config.toml
head_dim = 32
rope_theta = 10000.0
parallel_block = false
final_lr_fraction = 0.05
dataset = "wikipedia_en"
Each number is 128 + 24 x the weight over the matrix's rms, rounded and kept within 0 to 255. Layers, rows and columns count from 0.

# layer 3 attention query, 128x128, rms 0.206, rows 118-127, columns 0-63
[[120 171 158  99 159  89 108 123 136 117 108 118 139 137 169  99 139 124 121 115 134 160 109 115 142  96 135 137  88  98 121 131 106 200 144 155  77 131 138 146 125 111  90 111 125 112 119 123 102 145 118 114 115 142 120 126 146 130 112 174 108 127 137 113]
 [104 126 110 119 149 107 136 147 117 150 135 139 162 126 147 159 126 134 147  80  92 130 153 120 115 136  93 124 108 176 160 141 137 122 144 163 111 120  69 124 134 148 161 107 110 102 146  95 118 118 157 100 159  93 132 104 159 132 124 123 112  98 137 123]
 [118  80 107 135 172 152 179 141 100 138 165 134 129 127 124 172 135 133  76 137 110 134 141 158 121 158  81  98 110 139 159  99 133 120 130 119 184 147 102 109 135 115  92  94 131 108 149 146 158 160 126 124 135 107  83 124 113  88 177 103 130 130 115 121]
 [153 130 159  86 128 106 154 112 126 128 108 109 102 151 124 176 139 117 137 166 121 197 100 185 128 102 120  80 108 152 129 143 108 139 105 150 180 113 102 143 131  81 149 150 121 157 134 151 153 160 128 138 100 125 100 164 127 121 125 105 101 119 125  95]
 [ 98 133 165 120 114 110 143 160 146 166 146  90 161  89  82  98 129 171  82  82 102 160 107 159 115 143 133 138 151 138 122 149 131 159 146  88 135 144 121 140 111 113 112 155 127 138 126 104 138  85 128  95 177 161 127 133 144 134 102 146 167 111 125 130]
 [139 151 126 112 143 129 122 114 169 120 137 136 159  99 126 178 117  95 151 118 183 163 118 143 161 115 136 163 125 148 133 138 133 143 157 203  86 117 137 116 135 133 142 107 163  88  69 110 107 150 122 101 143 162 155 118 128 165 108 131  90 150 116 129]
 [162 142 118 138  99 155 126 135 156 173 142 119 129 109 161 119 107 111  98 111 134 144 131 157 156 129 166 131 146 115  94 154  87 130 133 156 143 117 152 115 110 145 109 133 143 128 113 107 142 109 136 112 152 126 168 127 140 116 153 118 106 174 133 158]
 [127  56 133  80 122  77 124 115 124 152 112 103 142 146 137 118 103 144  67 134  91 131 139 118 154 146 140 115 113 165 130 147 111 143 135  95 189 111 159 153 128 133  81 124 105  76 126  97 169 152  96 153  95 100 101 164  99 133 121 155 149 134 125 134]
 [104 125 129 114 139 121 152 106 186 144 150 129 162 111 147  93 125 134 135 107 188 149 100 103 167 177 116 128  98 137 176 150  88 104 127 202 134 200 122  72  84 139 134 123 131 118 102 139 119 120 126  79 159 151 149 116 130 125 139 111 171 115 126 106]
 [165 123 112 124 113 141 142 138 147 107 164 135 145 165 129 119 156 113 124 164 139 137 112 140 109 135 177 169 152 125 138  95 135 118 142 144  92  92 138 124 138 160 111 115 143  93 133 158 143 145  84 174 121 116 116 123 148 134 126 164  71  77 113 139]]
# layer 3 attention key, 128x128, rms 0.21, rows 118-127, columns 0-63
[[106 127 125 124 134 105 130 132 134 133 114 125 156 152 111 149 146 133 134 153 103 145 153 146 109 112 105 155 131  48 102 100 100 112 126 102  98  97  73 134 117 128 148 187 121  90 104 121 141 130 102 108 108  96 144 138  68 113 125 125 119 142 138 112]
 [166 127 147 161  91 126 136 127 140 149  88 184 126 133 116 117 101 124 129 115 125 145 102  87 163 162 136 116 104  81 101 139 130 113 132 114 140 130 139 145 120 111 137 156 122  94 142  75 165  97 130  86 119 122 149 107 148 134 150 117 140  84 129 137]
 [166 142 151 117  94 134 133 106 120 138 144 157 106 141 149 130 198 135 143 115 110 134  95 108 110 179 159  96 153 157 103  99 170 181 137 157 145 176 118 125  98  94 111 119 160 112  88  96 102 107 125 122 138 164 102  93 123 164 122 164 145  93 115 118]
 [129 133  99 136 115  77 164 161 164 102 134  97 121 111 117 143 122 107 126 146 157 120  75 193 143  90  82 100 138  81 163 171 144 116 120 167 115 118 131 154 129 138 155 119 122 140 125 145 104 157 111 107  98  84 111  96 100  69 116 104  94 151 131  96]
 [110 115 123 121 110 145 127 129 151 124 168 179 137 134 130 160 137 139 114 113 120 139 128 128 133 144 162 115 176 141 109 123 164 149 158 136 180 126 149 125 138 131 130 195 127 148 125 127 106 103 134 143 117 102  80 133 139 133 130 132 138 123 128 115]
 [133 139 122 130 158 109 104 121 119 133 124 126  91 129 123  96 117 132 124 126 119  97 121 151 135 113  97 158 149 123 120 120 157 136 135 102 184  78 174 110 164 130 181 132 144 104 107 112 150 130 152 146 147 104 131 122 133 151 150 102 113 144 139 154]
 [130 116  93 139 122 140 126 122 158 134 142 114 120 138 106 135 132 139 135  92 135 138 116 175 143 145 132 162 174 151  84 143  89 116 135 107 142 131 132 119 153 147 138 115 130 138 144 126 124 149 115 133 118 103 142 116 120 127  88 113 152 137 125 131]
 [ 93 139 135 172 111 135 142 156 124 143 154 175 173 123 132 165 173 163 135 188 102 151 111 113 137  86 135 156 128 124 149 116 170 187 139 141 139 144 142 140 136  96  86 127 132 108 129 132  54 161 106 124 122 120 145  54 116 126 100 170 106 131 151 147]
 [143 122  98 176 139 151  93 137 133 121 151 112 108 154 115  88 162 115 106 143 139  95 120 106 106 178 180  97 123 156 109 124 118 119  72 117 122 125 111 127 144 154 175  94 135 115 121 120 157 135 125  93 135 129 153 161 122 119 140 153 113 121 164 131]
 [136 138 151 107 100 130 168 121 111 164 134 130 147 124 129 108 143 110  87 118  93 127 143 133 112 112 150 133  99 166 155  94 136 145 140  86 158 117 139  78 114 113 145 116 142 142 102 128 149 126 119 139 112 124  90 142 146 114 129 132 137 148 127 157]]
# layer 3 attention value, 128x128, rms 0.176, rows 96-127, columns 0-63
[[130 143 170 137 112 128 107  99 115 134 133 107 103 125 153 127 117 117 154 150 165 104 139 187 104 152  89 134 115 119 148 115 119  95 121 135 153 127 157 101 140 138  98 130 132  99 129 115 113 134 123 120 106 122 119 152 123 149 149 133 112 126  99 140]
 [132 136 116 128 106 116 115 142 148 128 104 113 168 120 133 155 110 111 119 102 116 143 147  91 109 142 123 148 144 107 131 124  99 153 105 111 134 146 133 108  82  93 121 153 145 132 133 122 103 131 119 156 147 145 104 140 119 132 125 178 101 155 102 112]
 [151 141 150 134 129 169 150 146 127 152 129 140 132  83  97 112 145 110 116 146 126 139 138 139 125 146 134 125 136 159 106 137 135  84 134 144 161 123 142 122 130 136 132  83  99 165 131 149 133 121 154 149 149 189 107 138 155 140 146 109  93 122 122 103]
 [124 124 138 153 132 104 122 141 113 111 140 123  88 129 112 107 155 149 124 119 136 112 142 133 140 126 126 117 142 108 105 173 134 149  94 142 146 108 114 156  86 138 117 123 112 132 103 133 101 137 113 105 123  91 102 119  99 125  91 122 120 130 136 167]
 [138 162 178 121 135 151 116 130 180 141 135 135 139 151 164 135 144 117 107 155 147 140  92 117  78 131 117 134 133 117  90  92 124 123 125 129 105 147 118 108 120 165 148 129 146 132 135 106 151 135 123 133 121 118 164 121 124 115 102 126 140  99 115 120]
 [105 115 110 144 133 152 127 208 122 129  98 132 130 132 118 136 152 122 171 139 105 129 143 134 117 134 174 142 128 102 162 140 120 104 124 146 150 117 134 101 120 122 147 141 168 140 110 127 117 122 153 119 144 151 147 125 137 114 148 100 134 113 129 128]
 [ 99 125 129 105 129 130 144 129 142 126 109 109 142 145 153 113 107 135 128 113 127 152 104 137 142 127 148 122 136 129 153 144 129 117 118 105  94 116 140 117 101  94 138 154 115 129 139 103 106 120 132 102 110 102 154 147 121 130 120 115 131 126 103  97]
 [135 125 104 107 141 112 114 151 125 126 108 163 116  99 153 109 106 131 111 185 137 119 125 104 128 114 117 180 112 123 139 130 146 139 113 105  75 124 118 105 133 118  99 107 124 113 135 112 121 140 108 122 129 133 133 158 142 131 152 121 135 135 142  92]
 [137 105 116  82 124 124 129 133 132 136 142 147 118 135 102 144 133 121 116 101 124 142 142 119 128 115 103 144 127 176 136 124  86 129 129 114  75 138 164 131 141 153 135 130 125 118 148 152 109 147  95 163 139 122 108 131 168 149 107 121  89 152 124 147]
 [121 144 149 141 133 130 135 138 138 138 123 115 135 122  93 152 135 106 119 119 113 136 138 122 156 119 157 139 154 129 142 140 116 114 142  91  95 106 115 132 135  93 148 125 118 131 107 157 144 124 122 134 100 141 145 148 149 110 135 154 118 132 132 112]
 [132 136 110 128 128 105 134 156 131 147 109 116 108 131 132 102 131 114 115 127 119  99 133 150 173 106 124 112 121 129 153 113 125 130 125 116 137 117 143 152 119  65 123 135 135 143 137 148 166 163 133  97  88 120  97 148 122 117 155 125 121 104 117 120]
 [153 181 148 120 126 125 132 155 136 140 148 142 135 151  89 111 112 143 103  80 115 153 125 137 119 136 143 110 121 125 147 151 119 133 110 122  97 114 138 111 118 157 123 158 120 132 108 148 126 123 109 131 121  98 101 129 158 126 109 102 152 151 149  97]
 [122 143 123 132 100 118 176 122 149 136 130  95 110 127 104 140  99 157 126 110 134 117 104 132 124 138 133 132 131 116 124 137 143 133 123 173 139 143 125 128 115  96 135 109 128 126 122 140  92 138 134 132 137 120 133 110 146 131 121 139 101 136 147 110]
 [143 134  97 120 128 154 151 143 137  93 110  86 158 118 133 108 136 139 123 128 138 131 139 137 136 122 117 109 104  81 130 116 142 134 127 121 134 128  88 141 152  91 130 107 131 122 124 126 123 103 155 132 166 161 159 130 132 149 125 110 132 104  87 144]
 [105 107 135 115 119 100 125 117 115 141 143 131 118 118 121 114 126 107 122 147 105 159 145 137 145 120 128 103 124 105 118 120 159 150 144 104 136 162 122 118 134 125 122  95 157  97 108 153 136 131 113 150 104 145  93 124 133 112 123 120 118 144 161 129]
 [144 119 130 119 131 156 126  75  86 125 121 130 170 128  97 142 127 128 146 109 120 126 120 130  90 134 147 101  99 144 134 136 124 136 127 115 149 116 155 132  96 114  96 166 132 109 115 125  98 115 127 124 136 130 123 121 123 117 139 123 113 144 139 112]
 [123 131 104 139 132 132 111 135 145 109 111 158 139 135 131 139 121 118 148 129 166 146 134  93 137 162 142 145 139 160  90 126 105 149 143 109 164 128 142 120  95 187  98 121 121 133 148 141 137 149 145 161 155 148 119 159 128 143 146 139 123 100 142 136]
 [131 112  89  64  71 123 155 140 131 121  85 123 133 122 134 105 121 165 116 123  94 115 110 159 122 107 138 136 140 112 147 123 121 130 113 123 102 118  93 145 110  74 158 128 122 127 127 106 126 129 118 143 119 108 170 128 133 124 120 133 132 157 131 130]
 [126 130 129  76 107 139 120 111 134 112 140 142 101 128 111 120 122 124 146 119 101 137 133 147 125 157 127 134 161  68 143 143 120 117 141 147 109  85  85 171 165 108 146 140 130 155  71 130 127 161 127 100  98 114 141 134 111 130 115 121 162  99 133 119]
 [134 114 136 107  85 121 138 107 129 153  88 107 129 120 123 129 123 124 136 152 114 124 138  94 156 124 148 126 151 139 143 145 126 129 133 150  95 136 129 136 126 115 152 149 109 128 126 129 171 129 131 114 162 123 145 141  91 125 138 104 104 135 141 134]
 [107 142 131 122 110 128 133 123  89  98 113 129 139 110  96 158 159 120 106 112 132 172 148 165 155 136 119 114 119 139 162 122 129 129 136  98 105 128 129 134 109 120 132 137 126 140 114 101 124 131 154 129 159 103 145 129 124 106 103 139 144 136  98 148]
 [143 136 116 135 103 105 103 116 155 133 149  80 140 124 119 144 106 136 143 117 118 151 129 131 121 134 119 136 125 120 117 133 119  97 148 131 139 154 116 123 140 131 156 110 145 133 135 132 131 169 110 147 152 148 136 151 120 160 130 122 137 125 122 134]
 [111  91 138 119 117  93 104 130 137 131 107 129 126 127 128 126 114 111 112 105 114 124 158  92 111 102 117 124 128  96 148 150  98 127 132 132 100 126 119 131 129 105 137 148 131 129 114  93 131 155 129 130 104 138 115 141 118 143 140 106 115 129  82 128]
 [119 174 111 112 135 116 110 116 113 112 126 120 132 133 106 137  94 160 134  85 133 110  86 134 138 122 130 119 148 131 149 131 138 127 116 137 106 125 140 113 146 156 152  91 105 138 115 151 124  99 122  96 106 130 123 159 128 118 107  94 119  88 140 105]
 [145 154 102 136 119 152 126 148 107 122 140 123 132 114 121 141 152 107 143 133 115 123 156 132 168 123 152 118 105 135 124 118 125 139 137 115 128 137 175 122 139 112 110 131 120 131 115 132 167 133 137 118 150 152 109 161 136 135 162 113 103  84 124 148]
 [132 116 125  79 100 123 146 127 146 121 119 153 112 129 142 165 147 125 118 165 120 146 118 151 155 131 132 145 119 153 125 123 114 115 134 125 104 129 129 153 121 120 169 129 130 134 111 139 143 149 157 135 160 160 116 149 150 138 145 121 125 149 112 116]
 [138 115 126 137 126 105 164 155 116 123 170 121 124 105 138 121 189 147 125  96 141 144 133  88 135 116  91 124 117 144 138 111 134 126 147 165 100 112 136 133 116 123 127 135 148 125 110 122 134 147 116 125  94 165 137  93 145 125 143 119 107 159 149 137]
 [102 165 144 150 146 170 115 135 110 120 150 123 131 123 134 145  78 148 158 124 129 120 113 143 113 160 124 131 140 164 137 142 106 124 155 128  95 163 132 108 112 157  94 117 122 137 138 122 103 126 133 121 141 114 143 115 151 128 112 137 114 116 106 143]
 [144 177 113 134 145 119 133 122 136 155 122 168 103 129 113 125 114 133 134 141 155  92 142 114 142 142 121 126 151 116 122 135 126 126 127  57 161 157 131 131 115 147 130 139 143 131 146 122 155 145 147 130 115 112 125 140 115 128 132 131 142 104 121 156]
 [101 104 100 129 162 123 115 150 124 118 144 119 137 138 150 124 118 112  92 112 133 123 128 120 112 150 127 125 128 133 126 149  84 112 132 129 121 144 145 144 143 143 129 139 113 120 111 134 137 155 172  89 141 119 167 109 159 110 140 174 118 108 117 134]
 [117 166  88 115 126 166  88 123 138 143 120 121 127 123 138 128 136 128 149 123 139 101 130 127 109 127 162 140  86 111 163  84 132 161 145 146 146 105 132 136 116 114 131 139 110 124 156 108 146  99 171 115 123 149 182 138  81 106 158 122 155  91 109 174]
 [109 150 129 153 161 138 140 134 133 127 145 120 151 137 144 143 136 139 141 120 157 142 124 133 128 130  93 145 129 126 124 112 118 130 134 152 116 159 156  95 123 124 151 111 128 117 109 122 126 124 136 131 139 104 107 139 157 104 128 141 113 140 123 118]]
# layer 3 attention output (transposed), 128x128, rms 0.153, rows 96-127, columns 0-63
[[171 154 101 127 146 100  99 147 166 121 121 140 155 116 127 112 135 139 120 148 105 158 139 122 168  64 136 146 137 164 126 148 121 139 134 126 142 133 108 161  79 102 139  93 119 123 136 114 111 134 114 158 143 139 124 112 106 123 106  94 122 151 154 113]
 [111 135 144 128 117 157 105  98 134 128 136 116 119 127 115 120  95 160 123 122 146 131 122 131 136 129 140 100 136  88  90 142 118 137 120 160 113 139 119 127 133 152 120 136 142 149 137 126 150 150 140 117 120 100 147 121 154 111 109 112 145 145 108  91]
 [104 130 133 114  98 104  83 127 126 133 149  87 105 158 139 140 142 134 165 136 131 152 125 133 128 102 139 129  63 130 144 148 125  83 124 164 140 149 121 120 114 116 120 143  87  98 113 131 147 159 130  90 136 118 114 124  71 147 116 143 133 144 120 140]
 [160 110 128 127 140 113 118 106 170 105 170 122 151 142 154 110 114 173 107 105 125 156 113 106  84 127 134 130 122 107 134 120 169 126 162 166 114 100 146 132 175 106 112 145 120 169 117 103 113 103 132 122 112 157 129 134 150 144 100 129 134 118 118 119]
 [148 104 131 109  97 120 128 149 126 146 128 144 112 100 105 109 165 161 144 137  67 137 193  91 147 136 111 129  98  82 139 130 113 140 128 108 166 114 166 158 136 114 122 111 121 153 134 144 115 120 161 106 135 122  98 127 139 141 149 134 118  91 138  83]
 [110 149 128 119 145 133 131 103 132 127 140 143 111 101 102 176 116 128 141 146 127  86 131 124 137 178 130 139 105 153  92 150 159 127 111 100  94 153 121 107 112 119 161  95 129 106 120 102 127 172 115 119 104 134 127 120 115 169 142 111 142 104 150 111]
 [150 137 122 171 129 101 142 147 146 143 140 148  89 184 144 133 133 141  92 169 116 114 106 143 178 131 105 119 108 105 143 117 144 107 137 164 123 138 142 149 147 136 125 125 140 104 108 146 136 138  91 159 110 130 119  87 116 125 151 120  63 100 111 156]
 [ 89 149 159 125 127 165 138 114 133 142 138 102 133 132  85 115 107  79 139 128 105 164 123 146 120 177 168 140 128 149  95 101 105 132 105 141 109 140 156 129 128 136 108 129 144 147 136 147 121 131 156 153 139  96 135 156 131 107 109 119 140 149  93 140]
 [110 116 170 125 137 129 112 119 156 141 112 131 151 150 160 113 133 117 142 154 141 146 124 104 120 138 158 149  98 119 136 145  99 126 125 200 105 123 137 144 160 103 103 155 153 153 117 120 137 111 140 113  85 162 139 130  84 122 110 170 163 123 164 118]
 [ 85 126 115 135 136 141 106 133 103 121 117 127  99 132 166 162 101 120 131 131 132  96 131 117 111 128 119 136 116 119 128 106 137 167 141 165 144 140 121 112 137 121 115 112 120 104 142 105 147 134 136  96 129 100 102 120 123 142 172 113 134 143 122 151]
 [105 127 105 121 148 139 146  90 126 127 140 165 140 129 142 114 102 111 103 130 123 143  85 125  92 170 139 135 172 136 139 121 165 118 144 121 122 117 142 105 158 129 154 108 104 111 117 123 114 138 149 144 125 100 139 110 120 131  85 121 115 139  87 112]
 [ 99 108 141 100 124 134 147  97 116 135  77 133  94 138 167 148 119 113 153 169 120 110 147 132 112 108 138 134 162 119 129 110 138 110 165 134 117 151 117  89 149 123 133 127 136 160 133 148 124 143 132 135  96 166 121 130  79 150 147 108  94 123 117 138]
 [ 92  91 142 142 128 147 121 151 140 155 126  99 120 136 116 112 112 128 150 137 124 145 155 113 117 124 154 109  91 161 126 124 123  98 111 129  99 140 117 142 137 145 115 120 102 112  99 123 143 112 161 115  90 117 127 128 129 145 126 131 124  99 115 120]
 [116 117 120 126 131 145 112 139 146 104 102 152 104  89 116 176 116 141  96 118 180 111 126 171 114 192 117 120 136 171 129 125 121 112  89 121 154 134 153 131 125 163 143 130 115 129 139 138 121 165 127 119 152 111 117 113 130  94 147 141 113 132 125 164]
 [111 124 104 152 136 119 140 118 137 171 107 108 134 125 122 117 116 116 110 109 115 132 133 159 128 152 102 106 109 122 121 130  77 118 149 135 115 137 112 116 165 103 137 120  99 111 118 106 137 141 121  96 137 128 140 114 146 141 167 128 128 115 127 162]
 [140 128 145 136 126 130 111 159 171 123 155 104 125 133 153 121 110 112 138 130 156 150 147  94 136  90 134 147 107 132 138 126 115  86 113 131 122 137  94 117 145 154 172 134 151 131 140 119 153 140 171 137  83 130 148 130 134 145 139 131 157 130 150 153]
 [117 142 152 104 105 115 114 114 127 120  92  93 160 138 148 100 131 114 144 113  78 142 117 129 140 166 125 140 144 129 171 131 117 154 134 108  99 154 130 131 137 131 123 129 139 103 116 105 174 107 133 118 107 111 103 132 131 123 117 151 140 136 145  85]
 [162 122 115 169 132 131 134 142 133 126 152 185 136 122 122 155 118 102 125 162 157 128 112 135 124 112 131 120 122 115 119 140 129 128 101 165  98 136 148 112 122 186 107 158 142  96 120 137 100 143 147 124 139 108 117 133 148 119 165 123 147 147 132 164]
 [159 113 134 145 148 124 135 137  98 123 128 114 117 157  95 143 132 153 107 108 137  95 152 111 110 104 130 141  82 108 123 101 165 109  90  92 139 143 119 121 113 131 118 106 140 111 131 143 114  97 121 126 135 149 104  99 128 166 125 100 108 104 130 136]
 [119 141  96 164 141 135 128 114 104 114 159 142 133 100 133 145  91 137 143 103 128 146 132  97 125 153 147 132 116 132 117 133  91 135 121 145 154 104 120 142 135 143  96  71 160 116 139 128  98 137 118  88 112 111 123 131 151 124 115 108 133  93 158 134]
 [103 155 103 135 144 136 106 135 125 104 109 134 159 146 102 115 115 133 103  96  72 147 145 114 137 144 100 118 143 127 156 162 136 132 108 166 110 126 123 112 121 158 132 123 146 139 132 119 121 122 109 142 106 140 104 101 145 183 136 110 118 135 116 139]
 [138 138 132 101 122 121 102 148 129 164 121 158  89 113 120 116 154 163  57 123 140  74  91 126 148 111 125 156 133 143 129 126 131 127  91 169 110 149 104 147 107  86 135 126 115 153 142 150 154 143 131 111 156 137 143 129 138 136 119 152 132 139 155 117]
 [124 143 133 139 112 127 145 133 151 128 115 150 116 107 137 153 127 162 111 137 133 160  94 115 110 132 126 153 120 115 135 122 138 142 114 114 109 123 138 125 118 157 150 116 160 152 119 159  91 142 104 123 134 133 153 105 120 140  92 142 107 122 114 104]
 [170 115 168 143 146 121 154 164  92 140 150 158 107 177 122 134 147 106 104  67 125 128 130 149  82 126  98 145 175  98 138 116 121 138 118 126 108 114 129 111 138 126 123 131 161 169 109 172 146 148 143 136 112 143 115 113 119 106 111 134 109 144 119 115]
 [ 94 133 123 125 129 140 163 130 133 130 121 136 153 150 147 151 134 114 102 135 143 122 115 148 103 150 135 132 122 182 162 147  97 106 143 144 144 121 107 108 125 123 148 122  95 125 119 126 151 114 114 111 100 117 138 143  96 101 123 147 141 132 157 136]
 [116 136 150 103 156 102 147 127 153 162 163 147 139 127 133 137 119 115 125 109 119 137 130  91 158 131 122 106 125 136 157 153 125 120 131 156 137 139 102  95 119 144  89 136 112 104 116 101 124 137 110 166 148 128 121 114 113 123 122 122 116 142 188 164]
 [149 170 129 120 129 145 117  94 164 121 143 135 115 121 139  99  93 127 152 158 127 106 139 143 100 131 159 127 121 146 127 110 144 131 139 138 122 139 146 126 130 119 149 165  98 126 156 113 142 139 116 109 142 147 141 170 128 179  92 150 151 114 111 160]
 [152 115 129  87 137 130 122 116 163 124 129 129 104 127 140  83 164 133 127 118 144 114 119 128 147 119 102 163 114 138 134 131 114  84 130  81 122 133 124 147 129 130  88 117 130 153 142 109 152 119 116 168 119 136 101 146 129 122 140 156  70 159 134 121]
 [124  94 130 135 123 109 157 136 110 172 154 144 168  89 172 112 151 134 121 115 130 132 121 116 108 105 106 167 161 127 135 114 104 146 136 145  98 152 105 142 103 111  92 104 117 104 103 126 123 114 152 147 137 109 140 137 148 148 168  95 149 159 104 127]
 [148 124 124  95 140 135 142 140 112 110 123 115 108 105 114 137 124 169 156 136 111 132  86 164 183 130 165 141 110 121 143  93 109  91 138  96 115 156 148 117 159 117 103 104 138  87 117 144 117 162 133 142 123 169  88 143 148 117 113 141  80 132 135 116]
 [100 104  98 138 107 148 178 160 116 128 144 195 144  89 115 140 125 163 141 151 135 111 151 150 119 163 135 130 146 116 144 130 125  99 156 107 140 148  81 113  96 143 147 126 107 115  93 116 169 102  91 120 130 120 107  98 120 122 159 137 125 162 134 137]
 [136 156 140 116 134 137 142 153 153 144 109 139  69 132 143 140 108 146 102 143 121 114 127 113 147 104 115 165  79 131 134 166 134 132 130 150 130 121 119 140 119 104 121 107 144 132 175 123 117 137 140 137 117 133 127 118 135 140 115 144 121  96 127 104]]
# layer 3 MLP gate, 320x128, rms 0.206, rows 0-6, columns 0-63
[[112 131 122 119 165 105 142 172 101 113 149 128 133 154 101 178 154  94 110 138 152 159 119 133 130 140 154 119 110 168 131 158 133 208 136  92  83 147 147 146 151 139 128 119 138 151 161 122 143 111 158 151 135  99 131  98 119 139 103 128 174 118 100 101]
 [132 126 125 157 133 121 145 149 139 167 129 128 114 160 138 101 129 142 130 118 132 107 135 142 153 123 131 138 122 108 133 138  87 102 141  74  92 129 111 149 127 122 108 131 137 150 116 126 154 148  62  79 191 161 143 123 135 119 139 183 118 168 114 112]
 [156 112 133 127 184 140 108 162 136 109 115 131 124 123 125 129 129 147 146 104 154 123 111 125 109 122 103 126  97  85 192  88 137 128 139 102 112 136 122 136 121  84 129  99 130  73 110 143 162 130 104  93 129 111 140 156 116 140  55 103 155 106 105  95]
 [110 171 117 106 133 120 131 131 143 144  94 128 137 109 121 117 110 136 136 138 103 138 112 135 126 126 128  69 138 115  94 123 181 137 113 108  98 137  78 107 112 120 134 107 149 148 133 150 102 149 129 124 145 134 145 123 124 127 110 156 131 151 155  92]
 [127 125 112 177  95 125 121 145 146 167 116 103 119 128  85  73 116 148 103 139 111 108 128 128 179 122 133 145 104 121 175 152 163 121 144 177 153 145  91 134 150 135  86 126 145 115  94 157 130 137 135 112 124 112 107 144 171  68 100 134 128 178 136  92]
 [127 140 104 105 178 144 160  99 157  94 107 110  98 144  96 138 170 141 104 159 131 151 144  81 141 109 112 125 103 131 141 107 166 160 123  85 124 145 121 162 138 116 135 143  98 166 108 128 120 123 175 128 127 135 167 144 126 112 143 121 134 138 144  90]
 [154 154 121 131 147 142 115 126 116 139 103 105 110 130 143 150 108 175 106 131 148  78 154  81 121 111 158 158 135 113 118 107 156  97 122 118 103 130  91 139 171 160 115 144 158 150 110 121 141 165 116 138 118 132 126 194  86 138 124 122 113 172 136 113]]
# layer 3 MLP up, 320x128, rms 0.203, rows 0-6, columns 0-63
[[128 142 119 103 143  94 116 161 102 121 138 115 157 135 133 155 186  93 111 110 152 162  99 130 138  98 138 128 165 178 128 129 115 201 130  90  83  98 131 135 160 136 107 105 111 153 118  85 128 114 109 103 150 127 155  79 123 131 131 130 169 147  87  71]
 [145 157 133 137 124 143 111  77 128 117 135 131 129 103 117 146 147 107 124 165 102 142 136 152 135 139 127 121 156 163 121 152 123 160 115 165 177 145 167 108 125 103 158 151 107 126 121 153 120 136 157 149  84 130 137 133 122 117 131  82 161  75 125 116]
 [112 118 105 131 109 139 134 147 142 134 139 125 158  89 114 146 149 140 115 131 145  94 135 161 149 119 116 162 148 152 122 121 159 109 139 176 128 114 154  85 158 149 148 127 114 145 125  96 120 111 129 131 139 139 142 164 159  99 151 130  82 139 151 143]
 [ 82 107 114 132  89 140 128 158 120  99 125 142 111 109 147 148 115 105 103 106 117 151 137  80 149 125 162 152 137 195 133 111 127 123 109 110 154  95 166 111 147 129  99  98 104  88 113 101 133 102 163  98  94 118  96 158 119 109 133 121 115 155 125 172]
 [147 113 117 155 110 150 130 156 126 103 140 129 112 154 136 123 138 157 123 110 107  74  77 170 179 112 118 146 115 157 130 138 160  95 172 116 130 152 140 103 129 169 116 156 118 123  95 174 139 120  90 138 119 126  97 168  96 101 111 168  96 163 144 129]
 [181 152 150 115 112 129 146  96 101 126 113 118 134 124 144 109 102 123 171 139 100 113 111 142  94 131 112 155 130 112 104 105 100  94 155 116 127 104 138 122 118 140 141 136 143 147 211  98 164 167 121 109  95 168 144  81 144 120 148 182  92  77 133 156]
 [149  92  96  92 123  87  78 135 127 153 108 127 107 131 147 114 139  97 131 130 101 116 128 188 102 131 120 153 173 148 125 116  81 111 125 162 152 130 104 101 108 163 123 159 170 101 102 143 136 155 136 124 105 126 130 155 177 139 127 165 121 146 112 130]]
# layer 3 MLP down (transposed), 320x128, rms 0.179, rows 0-6, columns 0-63
[[106 127  98 132 151  93 171 140 141 146 108 120 138 121 155 115 136 114  99 134  81 136 145 126 143 138 142 172 166 147 141 112  86 142 144  91 119 184 129 145 129 151 141  74 127  96  84  89 125 116  66 117 159 137 162 135 136 171 136 132 132 133 111 129]
 [112 133 128 152 118 142 114 116 113  89 132 134 119 160 107 127 136 113 123 145 114  81 114 137 168 143  95 119 162 150 177 122 142 122 107 112 168 120 137 119 119  70 140 144 118 118 157 175 144 111 131 138 125 152 139 159 118  89 101 111 126  80 133 137]
 [ 99  86 105 145 107 134 164 173 121  93 140 115 123 151 138 150 127 137 133 144 194  83 146 141 133 110 124 153 127 131 133 114 138 132 120 149 108 155 119 102 169 137 150 136 130 145 140 172 121 102 133 118 146 135 142 154 175 139 124  99  90 129 121 133]
 [133 103 155 112 114 146 135 163 180  88 127 112 132 146 146 118  98  84 156 114  71 146 122 145 148 110 118 127 127 196 131 175 116 172 177 124 140 118 114 120 112 142  98  96 142  80 167 143 141 103 110 109 135  97 102 129 108 139 109 127 143 127 147 141]
 [117 100 164 211 106 114 112 164  97 102 108 123  69 175 137 140 158 121 127 160 105 102 117 159  94 152 153 181 183 121 164 173 141 143 125 170 115 135 109 133 170 151 119 114 112 144 100 112 117 164 155 113 117  91 115 116 124  92 174 142 137 149 137 138]
 [136 140 117 119 152 134 114 120 124 143 146 135 117 129 161 137 115 138 138 109 130 102 166 102  71 125 119 133 135 137 113 137 135 142 136 149 144 121 195  81 140 131 113 163 104 175 138  90 104 123 144 147 119 117 163 120 135 110  55 162 124  50 103 116]
 [164 110 113 111 133  75 136 114 159  98 138 129 106 111 106 123 156 121 121 181 136 129 123 134 151 132  90 115 152 117 108 150 136 104 114 152 141 119 135 154 160 104 143 125 126 122 185 132 130 149 149 144 133 123  69 175  85 136 102 164 141  71 188 104]]